{"d_model": 768, "n_head": 6, "n_kv_head": 2, "d_mlp": 2048, "vocab_size": 9484, "norm_place": "pre", "rope_base": 10000.0, "init": "normal", "init_std_down": 0.0, "lr_head": 0.00597, "warmup_steps": 41, "schedule": "wsd", "decay_fraction": 1.0}
Each number is 128 + 24 x the weight over its row's rms, rounded and kept within 0 to 255. Layers, rows and columns count from 0. The size above them is the row's rms in percent of the matrix's.

# layer 3 MLP gate, 2048x768, rms 0.0865, rows 811-820, columns 240-287
size [101 104 100  99  96 103  97  97  87 105]
[[167 110 115 146 133 129  65 123 118 103 139 109 116 116 123 138 109 132 150 186 159 145 143 133 114 112 111 155 115 169 123 169 129 163 136 115 100  96 148 162 166 145  85  77 172  72 121 156]
 [106 141 153  78  98 132 140 129  90 118 150 142  85 150 149 101 155 131 170 205 101 159 145 140 106 109 108 140 110 169 125 143 141 110 139 129 132 116 127 118 155 137 160 144 132 114 124  92]
 [104 119 158 147 134 138 171 148 107 136 120 114 106 133 150 138 125 120 160 133 107 100 139 138 137 121 157  96 130 143 130 123 120 115 134 164 130 135 148 104  99 145  95 106 128 116 163 147]
 [150  72  85 148 156 112 110 127  96 137 137 111 157  91  99 130 104 115 101 119 159  59 124 132 144 152 130 153 151  89  89 102  95 127 129 118 141 135 126 142 157 131 112 110 135 165 129  86]
 [122 168 151 163 114 118 120 129  91  81 122 108 133 148  75 120 108 151 150  59 113 136 164 153 151 128 122 120 142 150 149 102 122 146 159 122 125  63 155 115  85 110 113 136 126 106 125 141]
 [127 126 138 128 117  94 154 123 143 172  88 134 111  99 115 100 135 149 109 112 150 133 146 143 158 132 117 114 103  98  89 106 121 140 147 129 127 130 149 126 167 125  82 152 128 153 151 164]
 [142 132 151 144 114 149 121  96 119 128 145 116  91 149 123 164 138  98  96 128  82 122 119  97 161 163 164 167 137  92 142 118 144 174 127 155 126 117 115 144 170 106 167 112  71 158 130 121]
 [ 86  94 107 152 161 132 116 133 115 120  88 108 119 145 155 111  83 118 105 119 152 169 136 132 135 168 113 146 136 133 112 132 124 115 110 146 121  91 112 149 146 172 146 128  88 123 130 113]
 [110 141 126  82 161 130 132 125 165 133  88 128  93 105 140 131 124 152 119 110 139 124 141 138 130 115  88 100 105 108 132 140 153 128 136 122 136 128 121 121 104  86  98 178 141 169 159 134]
 [115 132  90 140 145 145 170  95 169 123 124 125  86 145 179 124 146 124 163 115 147 139 121 142 134 172 158 129 138 183 142 172 154 139  79 108 126 137 154 105 137 129  99  99 141 146  94 101]]
# layer 3 MLP up, 2048x768, rms 0.0881, rows 811-819, columns 240-287
size [103 101  95  97  97  98  98  94  94]
[[125 117 135 147 145 129 114 137 108 123 120 164 146 156 131 124 135 105 119 139 121 123 174 173  98  98 140 112 148 152 104 174 129 124 130  97 120 105 128 138 170 137 125 138  74 125  97  85]
 [132 107 142 110 150 103 101 117 108 145 151 105 146 102 156 131  93 141 132  73 144 114 172 154  93 124 134 167 158 183 122 134 124 126 133 154 118 128  99 148 113  97 136 136 163 134 158 140]
 [133  97 163 159 111 121 155 135 116  94 133 169  86 105 136 141 143 118 142 143  97 122 122 104 125 115 124 135 128 184  77 123 135  90  96 164 110 110  86 104 132 135 116 106 131 135 126 125]
 [173  87 128 135 128 127 155 185 146 150 118 108 143 111 155 142 115 153  85  95 138  96 123 132  97 125 148 107 134 136 122  61 131 154 138 120 151 140 103 138 104  88 126 136 129 148 141 120]
 [132 156 108 136 130 131 112 124  94 125  97  94  76 172 143 172 126 132 166 154  81 139  83 139 105 127 150  59 115 132 148 117 123 180 129 146  87 147 128 167 106  95 141  92  91 134 154 129]
 [137 149 137 127 116 141 156 156 106 127 144 118 139  86 120 144 152 120 106 133 147 143  98 118 126 132 114 151 113 103 116 147 126 137 135 156 138 119 113 159 106 162 111  79 131 130 107 119]
 [155  84 112 132 106  71 163 104 111 159 129 135 139 121 190 145  86 138 143 150 165 109 165 138 176 113  77 138 106 117 136 126 123 131 121 156 145 128 133  98 107 123 132 116 144 182 111 164]
 [ 84 136  97 122  90  86 112 145 103 135 104 132 110 112  82 109 109 150 125 134 115  61 117 101  93 128  96 110 119 131 101 147 146 166  98 143 145 111 165 129 129  94 155 131 160 125 149 129]
 [118 119 132 120 109 153 134  94 117 129 114 115 103 120 109 138  91 100 114 141 150 120 114 145 143 124 110 150 106 113 160 134 161 116 140 122 153 136 106 127 144 155 154 131 173 152 168 114]]
# layer 3 MLP down (transposed), 2048x768, rms 0.0844, rows 811-819, columns 240-287
size [101 100 101 101 101 102  99  96  90]
[[138 139 131 118 135 129 134  92 168  92  95 131  99 127 117 153 128 143  87 113 111 113 108 147 144 143 118 116 144 116 146 142 130 146 109  99 104 121 143 107 115  95 125 143 118  90 143 129]
 [156 107 138 118 170 111  66 124 118 131 150 120 111 163 151 131 158 130 146 140 106 155 110 167  74 147 109 128 152 100 166 129  80 135 142 152  94  95 123 163 159 139 112 118 156 103 128 104]
 [107 173 151 102 107 144 107 147 133 109 104 121 112 135 141 150 141 157 100 120 117 113  63 169  95 134 100 146 158 142  80 155 145 133 143  83 108  66 162  91 139 127  91 117 111 137  86 130]
 [107 139 120 114 118 138 126 117 151 148 134 111 162 112  96 122 113 133 102  91 150 107 140 173 166  84 174  92 119 125 102  90 139 145 117 119 135 119 156  97 147 133 113 133 107 149 178 110]
 [134 175 138 115 129 148  99 135 117 144 152  99  98 125  77 163 119 121 140 119 100 152 116 135 109 152 123 138 112 107 143 146 111 163 106 148 112 122 167 114 113 139 121  94 109 110 113 182]
 [144 116 113 111 122 138 120 152 133 150  68 116 145 146 105 130 110  89 119 131 112 152 144 105  87 123  89 135  96 104 157 114 177 103 105 122 159 106 129 114 102 165 115 147 193 129 175 148]
 [161 115 114 158 142 125 140 117 105 131 119 129 153 154 142 137 112 100 143 139 152 117  98 113 124 128 123 154 157 162 123 142 154 150 146 113 118  78 138 125 136 126 118  88 109 142 125 111]
 [169 122 135 114  95 120 117 101 117 109 171 135  91 176 129 110 132 124 156 119 186 114 166 137 193 146 112 135 105 118 121 167  89 133 113 118 162 177  88 163 163 129 134 114 134 131 105 134]
 [124  75 123 173 100  92 119 127  85 100 113 115 146 132 171 114 145 143  98 155 166 141 114 117 127 140 151 127 134 126 151 120  90 134 171 112 142 126 127 145 135 171 122 119 145 152 116 119]]